Part of a small language model's weights.
Architecture: LayerNorm before each block, learned positions, biases.
Each number is 128 + 24 x the weight over its row's rms, rounded and kept within 0 to 255. Layers, rows and columns count from 0. Numbers have three digits each. The size before them is the row's rms in percent of the matrix's.

# layer 3 attention output (transposed), 192x256, rms 0.0509, rows 191, columns 0-127
128:143124123150122137102169079125139117114145134115154106156173108107131136106121097130132112133141131169136143131160152153122112128129150148123110075096126141133128155149127141058130120113144156138146120115145135116127102145130095123118093162155123108158127110113128114118157089130145116119072125113096102124152095150124153140123126147122135111113135091153120154114187163167118135121127
# layer 3 MLP up, 1024x256, rms 0.0593, rows 0-53, columns 0-127
099:148129101122141126122135107143150145124128138129118116182127131137098176073127091104167174114130063082146179123124121116075134115099130123133133140141096139130134153126141137104157154106114112096133140138125089103109121144170088136157125112152111116160134166118129148144146124120122090146121135092144152165135146134132163130133161119114108110153142146127091143104118104133159121166104
101:129133131111130164140147103127153113141157117148113114122110135128115165155105138135118151139134139171149121118119160128120154163150136115127126116121177131119124117141155153130113143142120120138139117117136148214110159160161170125141153099175128115174109139084157122115113142138151167142063094138162155103166087176091105140149094104156105099161135119153149078128094108136119114133149
092:151107118075120115117121063147172084097144145106151132133092135136129121174158148137165158138110128135158139136141119145120108158120152158121125102148085132144104114173120131092099077158155119152120103134109116129106141091106123131098113146159135115119141164171116123085145086125094132141147143130096141140111125122135127142126181107137147145146112085106088106133059111114156146126149
092:144130126173131112173148171103184115148115094117088122078114118119154104110111125113168175169119118132140150140114142153115127119112140140117146153130154112106138167127078144124138152132130133090166155146098136101129152114143128143132170167116124138141129137171111206125145104128138118114114155084128132127108117175118125078185133153132140089106140083140118120104114109134145175107116
089:123128133113138177136150132134108139074158132166143113141113114122127094127116115117108106123091143120139136121125151115110138132109133042111144105091139157157147135071120169145109149143169127108125100122076162149088149135127169168133136127143114120110121111108147101080138113116151146113128138134173130147159159086111124092148142116116072128097104107093169111141104132131167109096148
096:121148083129112100170114156160104115084121101103121171146103116149118120151078155107155158159122140065105139124146142125144147134146096125137070130169128112136114110164094154137146115145164097102132124087150108048138164161172161096124170121119138138119146144122122123109131171107153134095143120166134137152105167157153098108161168120133143154133121102150132139121146159163149150078106
097:121147131119145134129127174168145126137163122135108117104157120167150154073120143159126086152067128114163117139113115112135151183134118171046086079102120116152140119139099116115096149143129159115134119116149095112151165134104121131168177116120087124153132148135096122150129139123124116146103123118110104127126136170135132108091157145159136131157162144147136151142080119111155124094141
135:121160137134146121128136150085148135148135171176115123132112135162115082120164150125144160130119158143124147126113111096087108170144186150116161143097139143146147165153123146139105132133142112113144076162125137136153105108174175122114112108122117075147170130142141144150174128115108128089080097095072117123121106162153144100152131122126118172152139123123129114140111108113104131099118
085:159121144162116135114122136104122120137095099134155130148161096146144129133121115098153116122156140139116081111088092164140106146082121158149170163109142106145087106138141134110130098147167111133123146120172118125099106150168168093159134148126129102138166128124159102171161152143110152130157093133130143154095103137136148085135153164124145098145156193157129124140130107133117126128151
107:127134125125101112149048117112091100136122128153123151160124124151127114125132143083078142115098117110127136160130111116171193135117118131112094120092115133100102116113147129169130099103112117103129107104122108108145108173088185117136135105123151108127123088161108101100174139125102165120104138136136127134105146122107155135153147105115176130114115173116095155135100120125126130097103
090:108170123157124149134129078141094140154132176121082128114094146093146133107149116177087156133136162141157099124117148135123165174117138133150161138168125106118129136106134123145115136153120171097133111113082100126137136149082100138097123123128125154133108106100136176100113149121134145143081150118121073113154091097129141092120138134122135165115113142141102112134124146131143149146144
089:102098102118114127105147146151107118147110160113095109139109146148116137128136146110105090121118156100120167134129112185159086136125129086114134185131163140111128184169130164113100183122152116146100166123133107108152141162134109107143098132131120146138156114130113119111138095122126107155129130142096159133106131132134105110080125137117135145118147133139118135156124105146058128113150
097:119145123102105163111117152150095143122084132169113135166122140141150115121117124151102149107125121141133125124138112167118140139111148150095155127143114146110100183114153135163131167145113117162125162117146134159118100168109103121113106112079109177137123146115110108105116117153123146118130133110164122151145113134131126141113069128087119107086141171131136114091160148123116167155097
099:126164150144089130133160133118132127128182120095126147138101131140162119096084142111140137079131120152114164120191135177108109126108123113117124090105156124149159123105126123114102135103085163110166107119125108087137107139156130167095174099181135166161153109096107146130125114163129135118142115136096141097172148172113122159121141129128124147106152141098105134130118101141111119127164
101:094140167119119165139148141159132078136115124132098087089113126139138136152134139077108095135114141136102150106142166150114169143113100122138151106144096125126152119105100132103147133137153119123143138149114115108113144138122176134134172097149095175172155134117129165157124146124162141132118120094127119163158184152111089081113132117127088135084121161128123162116102144124117140126151
088:119133111098184070097142124124087124155176143128127142142088121119144108150102147116131154169129143130117108133127075115177123116058129139138145114163142075129102149108138155144148131127132157147099132114174122120111122098135138142068120123082117129155129128156104109140165167118133113095156099098144137124094138130120098099118105147109137123110156124081149181106116101145106189122158
101:154114106107103163134107125116128137176122117131126123156101084121131131126145125124071137135140156158162148134144140140179110117089107129106060153122179161108152106112125122121108088125138123154188133161142162116119118167067172126136162137123162155168134076105096148161147166123108118121155095136157109142157114128116135054165138151133114149157130118122122143114129125100106129155111
114:143125088143102109106158112121133138130098147117162162114148162127086166080130173090118143119119129091162175095131126111144114103156160162093111081103177129122148088155102149181151119099105086132164084158137140122122127148116118135148120130127148155130144079121105129152098104115133118114159113125134106132130155174188125115088156102141146138112124108138146106123102142115105138132124
110:111143129097102123114146121152103127125112164150133113131099138110123156165166100127134170089141128163136144127078126115166082140146125138103090082122121108171151146101080167105092122110106136165101120124126097133101137166113103130119177122139133091134126136163120116127121090123097103110133137144107138114180090126175152146089118124123116102144155127126110113116096143150083147070122
097:146102128127072097131137137127105124134107148124112120100143086148177098132160123121136126110113128180135187177093134151135111139071141113084156158129096142182153122112127135195158129120145141106132105149101123084142177130152112104122117138101138104126132105118117137122117106142117146153154136087082137133082157119146134108109103163090151134104183098115138129112154152127123132105139
105:132166118130108130118138128061120092131121096130064161113144153102102143137116082171148135119099105134120149137131141144130171156155138170135127085140119133158139108130121105140153148100139067118113138131108138125142191150094097203093151131129142140120133157124086133113133132156113129110142132131162102131093139121165118093109118156124128100123134146061104116175137159125093101095139
118:124098164118099120101136110149110132152093143121114109155129131161117142174189136107128152119116139104140157118130137157124114117140121160073151148148113152193136106115125134131130125142138110123099130137141121110139100145120140113103131117121157109094101122171138123137147139139137147117159091088107156172137134125151119148129128107132097137153137129115113106204106145160160113122130
092:151141133102129128140120123150175121156155142157091072120141092125131112127119108119120142129114147068098144129167169132124180139108114112086120110180139141095140081131090145123129096128121112150110100135160135144123150181131095102116108104116077145186113102136154103136111114137147162085097144114104099117101117140138150127138143120114130122105134114131099149137138143120112129166112
085:110123119129132136143136119124164172074112098134123117153152099116084119151154142137150185099107134141155146147177127089135108093083122142126125156107140152110119140123148123062146123114129110124148114129142118147143147097123154091138114140115109111193106115135161108127129137150124164132131110118107104086102127141099175126108105118124092112113131094165118142158143100126072155119178
090:166146104153124125139106098118120136122133129099097102160150099078153079117174138141167143090159113171149114102141128154132132090120097100100132138122137081137115097110115164121149160145118129152158111133124131118125112131119137117155122123123092144097115106054178139155128104161100128165142111119115167123103146111143104132115095099100117091169125099112140138138170093113164149135167
116:161174131119164147140134098180139143179136137091135117109129132124134136146071120087115110121138125143155115135125132132167118129148164125135166126102116164131169106161116137112142106111142099123135110136175122153097129136129110145100110158169123174114135154115167135137088130078130111155144094131152149134131084111127136133139127087071150110116142105114159080133158107157118129117163
092:104136161125116125127101114133099133114103126144115165152144168141132127117071094066119107142103097138092108103094168120121126160095128127092122092111117143098109125147117145120176147143100133115111123111144110125088105187104146148118144093126148152153137117124151124109147147088154165124091117157079132156129141143173088131120138041143134107115123109090145094117134136140140183126084
094:139128095133081134128123121119161118141152105106134145096131104119092132132109160133115130150105130133078100092128082172201159085118164149138168116162182117118146068120117128121176117153172145100111125144128116130119140143110160127142138113164129099185109121163128151127127165150114132110125118123145136112129112132136136137148112160132140112103162102114099135110172134133173143081136
108:116125088100119111180086161137096169133114119100131110107089096152125085131114150129103163199128116116060111103103098131141138155126112097133109099148115136147145126126080106126127123154102146133134155178110109108160132183110120126191102121113126092084121146111125146097131135126115107173103079203126114110163159157104128118158121081162165117141123104138149102099122148135160130159151
107:124138099118111136101090140119120159150102080142143128080133129143116155129107117106106118142131178085142109121128117160116123104155126152132150118143163116063135140113110141096132155068127162150201138111139153113110101139124135117157128113142086135149153128155125094089131138098143157127126120124125144142137174137121154122119139123087107099125108108111132157159134119113146123100133
110:108088128156116142142140162151127111135139183135097172065127187120121125119126133095152097157158104156128105143103157129099101143156123114137108131135122158166129136105126121114142109121108123146157114161112091148114111171113119106103139135149110120104135091115102108180103100115155085120142108112120127109151074143137153091118103143168138100150108081109115111132097132127137135135124
113:068105141133109074126111118103161137135132142116120114143162156132166141166140152167149174087097171133170123139113210139141117113163117139075121136092182112127123135155091100134110117087160110130084095144123143152127083162109105122138142097156108078155135124119104123129099125144111152109080119123112092124157103147139104159155116149117122155130153117146100101116114116110128122128155
116:117097117124097157158138112069161100115150154131164100118133145122117136142106148072150081093135095133171108138165123107086115137086120158084134140113130166121125112174115132139130146136131098081145102167129140144095125145093134123123132119162120117147165106121116089142135079160121118097107152172114127115122154152144152114151165149114139111149165101139119077090111110108133107102127
097:108106136118079157108086138117140155141127078074132107141102124107145098095139091167125107131101168163127119121139147122124127134119144122118114106076135127137128107138130093107084097119089154095152147112140131108153106145102148122129102133109089108146140154120119126096111169116088063113146145134126159104055122153085129131149113137107126130113140059077131165184139144136128138137117
101:097107126120114135108096167114162151086118106177124129079155120147144113109133116104115159145149146170139173096112145115144133098106151101087111138160152125161118181124092129166095139090126109124154113122128111114140139115149148101101096093132141141134140161086116122119143082107118142098113120121148146105121156180141126127154098160148084158122157099099105139173138112145190164132107
089:111096108152115108144113154131155122149115111121083109169120111170120134092114094124202152106139173098172160140090101112100135151079118134155111156139180124129096135171142173109117126163108157116130106077148158125140122115144129101103141139077150113186155138158121117168104145114150135179188151114089108125125135133125166119119083128137152147130117166127132158175120160086111083111138
091:139105167124134142133111138094113118131145143122112121145138119106132148098078148082134157177122130136131115130151151120126117154153121136086128168108126116128131125117116114145102135132140122102116152140133160126097129124126131102166146137150107116179174153125138170138121107136149113109134136155151116115168101109139148140157103080166121136093081144125139151158109134132150073104106
101:122097143084118139090128079119121162114119139121142132155146150139131109127137137176146132117118114108106145135134140194133136158153130148131116096133135147151139112147185152118118164127096126143159116129113113080121121162127162179144126128127113127118162144093112111122151145156126104109159123110152097135104170152081067165147158155116108131114186118090108101151106167142127138110160
101:147174107133134136094142099088114118101122109148115103107110081162128142168136161146140108079152131159130129159136162133139120170142154135108107142123139121127142133121157130122104111138101139138144092118104131099119082141094135079098132157112112160147102155138117129172150152120115164086090125149175099129135158113141096134090135165115131140159136168166140156108144105113133147136098
105:170138141145101135113142101130127130093102107099157103093115126169131157094125140120174117161099134109152150106152137139135118154143159130144116141145154128112128144142100097101117175118127147116146121118164155151077109124105106116145127151139124136151144113149140138182074104112158090138137152133139148135171094111123100117166152082153077136161133133106142133134140097125143110140107
098:112128104160098138153132085128091094160131119155189113104152181094106135111127148113103137078120116113088122110118135153127168147131160150160135164125121099125145072150134130127115133084178103113124104110106158135097125138105145142145090135165127130138130099166092112122197173165158117153105123139125115152172148157137106077115119101058118126106114152138135158102141116131129090133127
114:096145078093097170139110126148155132157144157183124121103122134168152116110161129094151150148108121142088130144117110152099103180103132100131128121094158100112098136132068128147126135097133178127125146128141075151127099164100109121166102144093116101125134093146117095117141172128140104117150124155143149118125129129109155156151110101160130114150156125111137136140117106105149130122104
092:131130142152089119097117157142156143131098166124109134122125157127124127123118158159098119090089105123134147146106118152111142097107088109108162142109129134091133105093085119175116122160149151129164096141155070101124138151106106116093149142105097187133151126125116084115081151144096108148093141181136142122102110139132130173140147102141117141145115105124080127118122129145150151103113
087:115103112118097159089133140152108111095124131110117115094119178122134106144132141120135093163142080138117143117074146117138134166110136108146173126073111105114200137120169119106123116129117144144140147093120106108085106178146144122114140145131133072133129085137148138142130119076119120086127101117138126117168146128142123138169141130157087138122064084125116100116096125150121115128145
098:157115158145124147150167154128110134085135126133110134213113176133130087136128115129042127128150144178161132138096119178132182130148152132123101115137116115137125135152157101121124136132109122148123107141128124167119135155117114135151086118169096119101111135142104126175130134144148144159132115118106127159144140096070131166141137137061145113109124136134130157099128125098076130142099
103:092103132111140123133116115134106127173124147153136150170115176168149104142170111146079118190125125097164125137119079081139100137121115162138118146099108175117164173080105153134119125159150121123112121105108091122068078147148122119139147083117090102126109157127150139174065148131150146126166147120162125128149108115099153092108093152158113160108138111092133143129139134088131125119112
102:141142151117082102133167136096119158114125142119097142138200128121146170129174092134135117142114071102147143138098141110102156140137158156105104143146122152166149141140114116155127126110161113096158074183138139106140107099162154111136150140109087150145122129114142081135141118107138132152135113133191123130139122135134106120130168147151100111134165127113139105129149075124132132134103
091:131096131093189150173088184125080148164158111057137086143150118105118116137130141128127115135103141121109135110137118074114111156125126136134133112122096128148113150137123148119167185143138182117120140141098133124082140181153095146155114107132110134126107123168190138114123089138141142102164134133121149094101150100147137126133123134132116134108109115126166145102106115120125112100160
103:109094164083146086126122092104134125156105146167117129152146069153146118101128111096111126207073164125140130117108146156113122110146126130161168144100125149084107100131125155167101116164111139120131148146163144121136125140124120096105119115090140097124126153118114129112130157110136128095128123133139130101114118138143146134140086135107098145126136193132120142130128121146118153114119
114:154151126141117085116091087142128161116111135152118146107146130142159110129126115149146096121101169160104114129146117161099105179154118146122148135121081093150109139111135072120124158160113117086147129151121127115151121117140092128165127117178110127130108142143139114141142086085132125123180108103138118119134110138096121160128135093129161113124149112147141088110110114145102118134118
108:074142135157113132146148100123146122098130129087161127153124129117123090134130122152162160084153140159137101125108115146113179138125148149110121088119075147132165132114091138139133107145129152149126079131133115102135133112113136081117147121139130104099118135104136146171122144113115103119108131123172101141104139123114126173121093122105187087100151115097138107124144133146181139098154
115:108104116114080141105137092151158133117092100124120128139123159104141134117103119116131142159142072119125137135091133084126089161098132165153150164135115134175142126138099076086125142151143110087116113114082116138183110111114070148192150131130114132161170162121114092143121094105129129112099114058128122108158139108141133155113157126145153168131149164127113151176110152105139056145129
101:102079121142172124173147152149085118160128144140148126155141102109104174124080123169080140108122125149148120125141154159129147164091112106129121139096164142152111148169161115138147148157162130103166179093148121123145150157127094089130141124149155136117117152102167111133102162162135108093108079129165108083122099133111109160129107146142155145140121122097133147147125143138107157126151
091:118137121150088100078128120136088115112123126135148096165105124097128118142171134116150130130149135091142114103110119122070122138126118186104129134136123126108114073133131177086104127128086137147122108190123108119115117156125173162138098108106162102121145116153157106113121132148123123137098086111135132102165125107189099112089104112116163159114119127155138103139146116109155119099106
# layer 3 MLP down (transposed), 1024x256, rms 0.059, rows 0-53, columns 0-127
103:108111144171140149116125112129113143095135122106103075158114164125139125148071122129104124104118121129125153169123130133104083108148141122127177138110109109146145116081134161152124151092110142087116148113121151140117150165099086112155135113153112126129113172120121108180119108117125127111169166088134133132143106131125125153099105117119118089099131052107121126122125123149100111124136
103:126167114158124126116117207141144106081090119086137113133111144101099142123165168108122081126103123148109102117176132158116128097128155124133188127115144131111128134162139134110110134162106117116085192133116145106179124140149196113145135132106198195119091149143079140116103149143133126120177139133148125126162134121117115116109130130131102119122071139134127141128114117152149097133138
088:075115110143130108093131133127075146155151147098143125123107068119089116122090071163127117124155111127113165129165167137091123111136124170122118142108148123138107166105114102104092143140100161136137138127107146127098213111152159120124106107104109126170078127107087121148128131134129084115109125147137112109106098107106125130126165102119166136111112107124143114141162106114168163153116
096:152126114140113178078160079156101105130143070152121122125133164154168085161179146164110093108117143131120127150160145115126144159112153177152145120120105109156098128122139162106137154153090130169116116132136121135104148152113117126115174109104119110138111131134137157154165123141113112119139145146136124078097110106139117136123181144090087128079156133087136096120157179130152142176113
084:152102106155145125123120113145167145122145150164088117132170138147140139163154123101105107110141116156118144114086099120099138169105109098140130120106102123137108084103118124120145161108149114145098113101155102104155137118145147140086122121153141123150139154156105106125119136140143183080139155136171147187146138113115177110155115119139154114152124099103116117093136145189125118145117
093:162126135138114166120136086114150155116140131176080123103094142148103146062119132120129126120171088082128164159109145133140120087125065155136145123120166108116155124132113147123143126129122134155125139113115117145106099181115097173142135078147128130141097132126130128130144069131128141158119127152112137140166140107145201137096153079149135117158148098141128144090063128141152107083138
105:161123143103081103094130092103125134139125169097104102130130148099098142116171138139140162132116160108118163137134159111112128097112095167141132122141126119147118118119116118126102148122107124103117145117115151135100119123118145090138130111144099110133097139123080141158132133107122133133142128114134154122106122127065124150111123091113129133100089116126128104168092151085110087139137
112:083143142123111125111108104083111136168139110125108154165130126108141144139155152122155118099156086121165172112150136140084111102114127132127147168113141073114133113135150148111095150113156131120122097157133112136157139048128130082134166147109178126135123112139101123094177105156138144122078114145134117114146130150103138173142138090117138137108130147088108095130119131160125114159117
077:073121118132103098139085122121094101146117141105136164178107123129085119140083106111129097150123105075164111149134099139119104132131098154104110156190160129169109137155123100136092179118087123102136168101112163123155100134120067102127126130140095146138113104106138115116083142125061151102136136128114114101106105122084095115124107133109135127168137158126150123175152165103124124117101
105:088128122137160109161137091120111125117119151146115140107150101127128148102128123119123095112158138124120144101101127143093077136154097152069101074162119142137138119112132134119150157132133119136137101119161140110153145130138148167114131124116121157115171109148124171125127121096121150155105190127120111105131090119152129100133111131109148109154144138086154100131109116117134137124115
098:122136126127158132082147124143101083161114135091101114135137124144134101101105160074112149078118124081103088122117085133167125131151106068092082077142151107119096113147103089163159113125113114174114153170161135161132127172140158098081132121095119093149144117138135120123133147171131142071133123163120139155150134098145143135104096130129129127089189087132111109120105168161165158101113
101:118113140098137142145126187106107099150105108128156165127127162139168131091097094178125084103148140165141099127117143147120137147095149103114157127089120100137140146101131089126151139107106110119133128152103141129127156112114128133146129101143160153123115101097113144115122161132118151147096101160103141120087121103138087113174141105165121139107129157119118111133088160108140168139104
107:155101139118124136118129141121093120148120158129118127137152097107115097122154121127134153084073108110151091133132151113122146153157178083067114126106161096124090164109111151113109131182109117113124147140143163125146101120130134118114131149116120100067139110124109137071125165109121120146144145104160137085159160129097138128102142135097127130133118147150111099109148099134112115118111
099:166141084130117115117107133106142121100130173138128171166117096163112084136150115139147126110143092150075125099142132146148108125159133173067179097132133139108111126149150131106119120139143137098126163116051119150160104111112134099145154128159136145106095127144117119174067120114164170156149140124141177148151097122129113156148132113194158108141040162132149104127156127094106101122128
104:156091149098105127146132127139108136134104138128157153139132138154091118133141126123118144145161147107081096137187124172098101111182141102112130118119109130157156097114138098171119130142132089089155137085192135153134130155121158119056117145164132122181162132084135121108101164155117139087112177119118138147127112117133125123148156156142107138131171129151126102111064133108107155139159
094:116071125122128111122157157128118144147122132112141137130144127084118105116102146079088108079135117126113182136074141123131159174103133132144126102133119106111137123147155152151126159170123157118100174124132176146099135147091160170139140116122139143140159142105156106124102127115140077138167130150116178128098129096141109123127107156120097140112100101159109142128137076113095115103161
095:111113085118152122101137149103152148116083137120097130107118141116123142118145106109142116151147099185111116127109135119103117161137095126138154132120133170123117101172106088095155194129163128099135151128105166154092107131116128102155120139163095138104068089152142119151136143135093181136139170144120121118118138097081103100170143147176155168167114126141106129122146141105162139136148
108:083118156137095117075117137115090070134133120107099121098149116092110117128119161118132167087141155126097132115166118153131096099103194130122135109118190085132103095165114111171169144127127130127137167133106132162110116101118124129179124180105147125100142105122112168086094118135114181115104115147112128144091102103091089120191101153141130156097124094167099127118125168124126101126137
112:066103136093128068097105154138148145114114099104136137130138115133115123092147112133149114106125111113174098117153139118124152147132123140143128179136156097083116133124126101189110145100118160116102184137124165117126107143120149145120120138101135145150108069125147130158139106092091090150135131095145127148133147106150165103185152144162131142095126114111101124142161114134111145129144
094:139140125082138151148119117124122121134114137137119068119145139132154177151125102103093140060130115130135110127113169099070121074120129145143156125103096113106160115118111140085103113113130105123129144116188110170127150146104136157131138151181144115139098151152126146103111121163169153119137131138111125120165090147099139110141106092093084044132123126127111159073147110118130130145150
101:144110120117134129087105128202145125130135109132109107104099153115130132130126094149142119121121159103171135124177113116111135097144107126080116145128119124111101128114115113084112149104129100122113102101150103100161201107150114138119141141144144159121140133103115112125106167132114167129104097086104125079137134143133141087146106105100114121126173088130127097090126102106147128065138
104:140133110140151134133091140149119131132130090140119139126100143143095118124164103139119132070153151116131063108125102151136161126127124084105150139155159145150136105126144129130157160116153150126141116155139117152138149147131132163131142150102130170180190107144114162161095116107136162135129167139155123142171115150098153123121115128112178139173123130099147121129101155116146201193160
105:103158137101102141115114134129171123091137093153139157104129103148149128114094133118110114154129073119146133144085129128144125108105110097146136162164132140133140126061144112174128160142107132166087162125095116108135174110156156145152132135091136150160129109155170115161155121102125194135086138140130102146142107100136125137178140197138158117125152103152118122106145131096136167163103
086:073157104113124116092110138129087103142129145093118090205119121123141138127110141128131125089115122085079110137147134151156134213162154120116102145115128087160103101159127145125159154110104128150113091130134143145143201114114085151110130112093137165144135129108117096148097159141129111138100133144136151149155111153147127134115094115086158101133107171112134100179125149100122085097094
085:106140104068144127127129142122139129159162118116128058140140076113099146163116142183130135127148150103096113134145126097150100165124134131096131134109151146117105123133126095119150150099158132122154118118146121126131146159071123165115130107101119162171152129086111107108105112086140151122128120144172100144157091134129095101103093087175149142119102094114132120108133168099187100095092
106:157107120121153136134147105103113160122146126055095116152154115101113153139111138182121151136120095122115176149150143158085137102134134098103135143157132134107137076123104108145110088109160173116151134098127114147165106151128096161156178156140149115127158176129101133118140140148148121122106178128154137133122158137133105143082120137147217149119112095124110128106113135152109117115122
091:115139102145108107125142151173117162104122125144119140120153113150114111129154140159149100151126154153096155118127091161132187147153137123143170109131109107126117126087116140144125178162092130076120127128125161094138148106134105125141141124102094140079114149156126151101162107129135133145138123146136153140121106125123131124123134178128131111144173158099160132159154137103116166196155
096:108147126123153106095157179118164157150101089141149152191165124154099160146099122122133150130144099094138122143160167104117116144118119151140141093143117144173098119141150084114104124082112118125100166108143135133128123091150141133202164155105147132092108120107106131156081151105104148112164126150120118161145124125107145177114116104147111145130094109119088164113110121134103135131123
110:149123094167095131158133179095127100122082140108109121138129172106155090123132114163114127154147110125114162127174146085145101155122152106152098074108158149099118135134124131136167082111139112153138129098098143162123093156138118103133158112127124112157160155131115158168132111099129162095135156167175122110124110115082081132170176118103115131116130121130120135128135125150140165114126
118:132149138138142165132156096132113085108102114178162102132130139138142100151147142100129167113117151150149142081161142128183178142152142123084121124133139141116114120114150144131092106119141127130095103196108114125105104105156126120119087117097095140098105162186106114137118107160141085129126171162112184147118128124135120145114066135130138096135112119109134156117095139152164106165084
115:129113090082105114119137142147075120126101145123136104170104134142096072135131125088072158166123088078136131210139170140160122144104109133125089111138159116111143138154119114111103134149134134177113149119096108121133147116120110152127111122093110123116113111164148148124166103105144115146125153146129126103131101137126149112151121149124135073114113091125131170097131146151110120056109
107:160159166104128129182110132154136120131128102135167117189149112147127146136135154132150118095123148105121077103059171123100124102100144129143144129151095145142127134136121145106123079149103132154163121128112141141080132105109124165137136180104132112112133098116108140152153123129113148131165116124128080108114120138121110127129122101093128140108113145127084141153181090114095158141108
101:124128110135075104125101136111069099146115134145138137130119138125102126093115137120100135158147116114128151112136154134160160125112148107115122116070152119141150122156116155134125145142125149139144127130119137105148128126080111152212094151127131113149147104141052165121127133116106113114138127111106124116116157153127096115162118169106124182125119148088099104172109132142142105158077
103:109144075156112096138131110111125101116097144138131129152147133163142119123151139136137099181087133126089104096156125134139119102115080149166139091103139120077091120093134076096151144124132143089117105141149170111115162081102146157165133130118141127098148125109126116150113127125157119151125148128103178161123179102152140124116099148129156149077116097112104157121130136128154115119187
096:158103119123152130154132144128107099115139135137118103126125136166116144120126154131157122130094121124111115189159104089134117068095146112112111140133111130114130130089137151114143134098137113123148151140188106140133116103149140103169155163079181140102126128165132132100160169136098107112098109167146123163111124105160107128121163113162105134135125151129101132099107159148142126144095
095:141137060141133104112126101118101117140161165117101126103126125104162147156104139154122131162144151164145133099151113155192109079144138132139144154135149182120094116113080116112133117086137099131139134131106100087142104135128110139152106108098121142112099170120109140130137115127158128089147168151106097149127145134097156132163128137102147133150150105148112143109123137061160155143129
101:088122089123145124170113123102123109054078102094124122123109145106066113123148124104149114064114138113103165111135124070133117112112114119153101100117142141157124153129137103108138189120123118143105116143162148104134121119108167091115113105140103118114182148127125104134138139149129112150145145132145150090104141123124143139125126143105170159113116147093111132171096146154146106155118
108:137110165128092124092151083124097155162138130135137157142125149118095108086104113129115142126179110133089140106144135152125150128115126113140118135127084078135117099120152104144123108136168130155112137122158174117119117163146166116088122143110154175120095136153139113109139199146172123099125143137100132120145141176132169107104137120098148105127145121134108128117112159111130158144130
102:159120110103059142120131142125138116120131119191155134119089122098111105134144128133132105112135128098097153144120135119133110110136120109109132128115088114119148156092150157154171135086143149117159130137219147130166094102136104157115135115135124134126094139090145159121093157125081145131110145121126146146179121114129133173144149125111134121147136114109150143152081121202085157199111
101:132132109127173137149134138151123161088129138137090206144142122112156119102134132158097131124107138124141131117142147193113132102131114132127119104134106133192112162084106125139139107120162153150114123110107127115156117138105114130130140134131129141171136160111101127110129120098133108167154112147107144101109148118136140154141147109148171139128142102132126119110146145124174092117126
108:120143111149142072153146154107168114153167100097124132160129134157099153155103114160141112150152105116183131127108160107151131099167107097149107100087084124138102124110100131123136083105140103144100108142135117125136177160104133155131129133114108124130127129101139086136133135143115102122148134139129117147146111101145145128074141109163086148130136163169136117098124105157108118142071
105:112175099095083164121111158137147114173125168154122144094170115133119140136124161127229142097144146159165115164139120149134113151133110095133107117149122128093058128157155089109162125110111118129113132106124103106130112111126091122073150085128136114100145148101160122115078162128145155095160122126114104155148108155103168123122101117150126164111092102123099100102102116163145110133145
096:119130124109137136092141103121161110177117085126167109134146132112111146163099161145157145137109130103116121128129146169148115151124114095155070157123137077162100097135140119137122128183090107092162067136156170137135113102152143127134130140116173145070107104098109147148122123112108133155103166121147144165123066123095107115154157144092140089117151142107146137131118160091165136117134
087:112153139124085114120106150113117117158124157106104104118159110132151123118109120098096134167124095105130157148131083161122148180149135154120159130108142120153102151123131157137117140108126140152085136118106126118134138086114079095111101119104162157134104113091125108114115122145096143117142125115124127123113170108133137160129101132085118115118102137111173117137119149085104158157068
093:125148138170128127119135091113088105108145120133142116130131117100100105127128114114165085157139129118105149066124144120136103126124115119141103152132144090124121116107176122099155154140091107096134198125156131163177077109116101097132114120105150145114137129114158144138127116138206144156124151156135126128120120125126203143149153117121123127119175145157115102085153094129064105111123
106:156127142106164181164091165110116124159134091142118114139113149148109132153106111141111133115134125155132165099124146119110166107113135110122145143102109075175162131078097147147119113174146136153124121097146172127156153148131157150121137161105103139118109115114122165145146142116127138185087108149125171117121092157117136108110111092143096144146128105140136120138139112134116127136092
108:127130144163119135143128120201129140130124115137133144143107109137101110080158087164124114101149108133159114171112094110111129126111141124154105154121119101157104110182196150137073152165143185140113101099087156192089188127137155151106130176135124124127109102114140164131134135154120143150167092149124135136154113121091122156159132156149121120169136144125085112134121131122111166136115
095:119125091136106163120073137158118118116165108145127145153096125129117125124155125098135119125118148094148077129165105072114161143161138129127131115144094174131105143141144164149131119153112093122134146100139127152128119123153126130145149175097173130159106133168141110131106152144114102105125109132144110130125080147136136144105145165120136149129122122134111086098155166101064098163122
103:158115106155163122129111151127135089145094134133122125157094136127100079111124127106096130128128085141130153163126136086106115120130161141112165103134154126109102145104100118120090109088109115140129152088132130144111103133140129174140139138144149123174159122105136134119143091146117134096129082129113155117159094144145132154090125115118115123099103167118182134165123092121150116103134
114:141123032127132158126138153130101131105109129149101102138106141128110167137138153129094174135081099142114126127165151112083152145106163122128114133110135140176126186152134115108142200146151131122123120171123121150126112149138123128161127129137106108143130127087119117147149114138127104132145130090118125123145116091114129142125171101115160124107099102127150110108103077138149088140097
102:196125168113093163145148166122136166074101154090130157126130138170132152158125129111081153137141132116127158118115142120154118155076156139076116130134143127129120097096146127131134132138133151117098122071158120061168169131167136137101162118149101125176129107110104153171144143152148131120127118138152173117146138133082148151178146119086121143151079113141120126117149105119111137115130
101:156176095126151151125143120099130145120146115103095145121118157112134131150129110163152143134162109115083118125119131097111160126101100145172088127130135093104126100127067128111109076142142088128116137130097116105130117101142129121109180127140091153122140190180108098157104151132107133146147180099123148135156144129143104133087123124119178133087113097139096161108126081126118143102133
103:126136121148116112127156177123116116109108107103136109124103112107125120120115158135094123089106136146125116132159132178157134154099131135140116120109148097121173143134125149111117145122165119116143133067157095102137120085153155127128141185142124107105122137107150116111180128144129101165093109164124116134157123141136103138110167136149115114122122160116162142131089121145129126114147
097:102153148129179132144138136134154149129137164109137149138100092153147121141109096143103126118113103157137132134157145136110091142130109111142124135146096117075164159127105084107094129157140135106122128138089120106116142117135130096092149117148128160129117110104116133099162114110094125146126164118125166118085122143096122107116125127104135119111117161182130126132076191096125131170117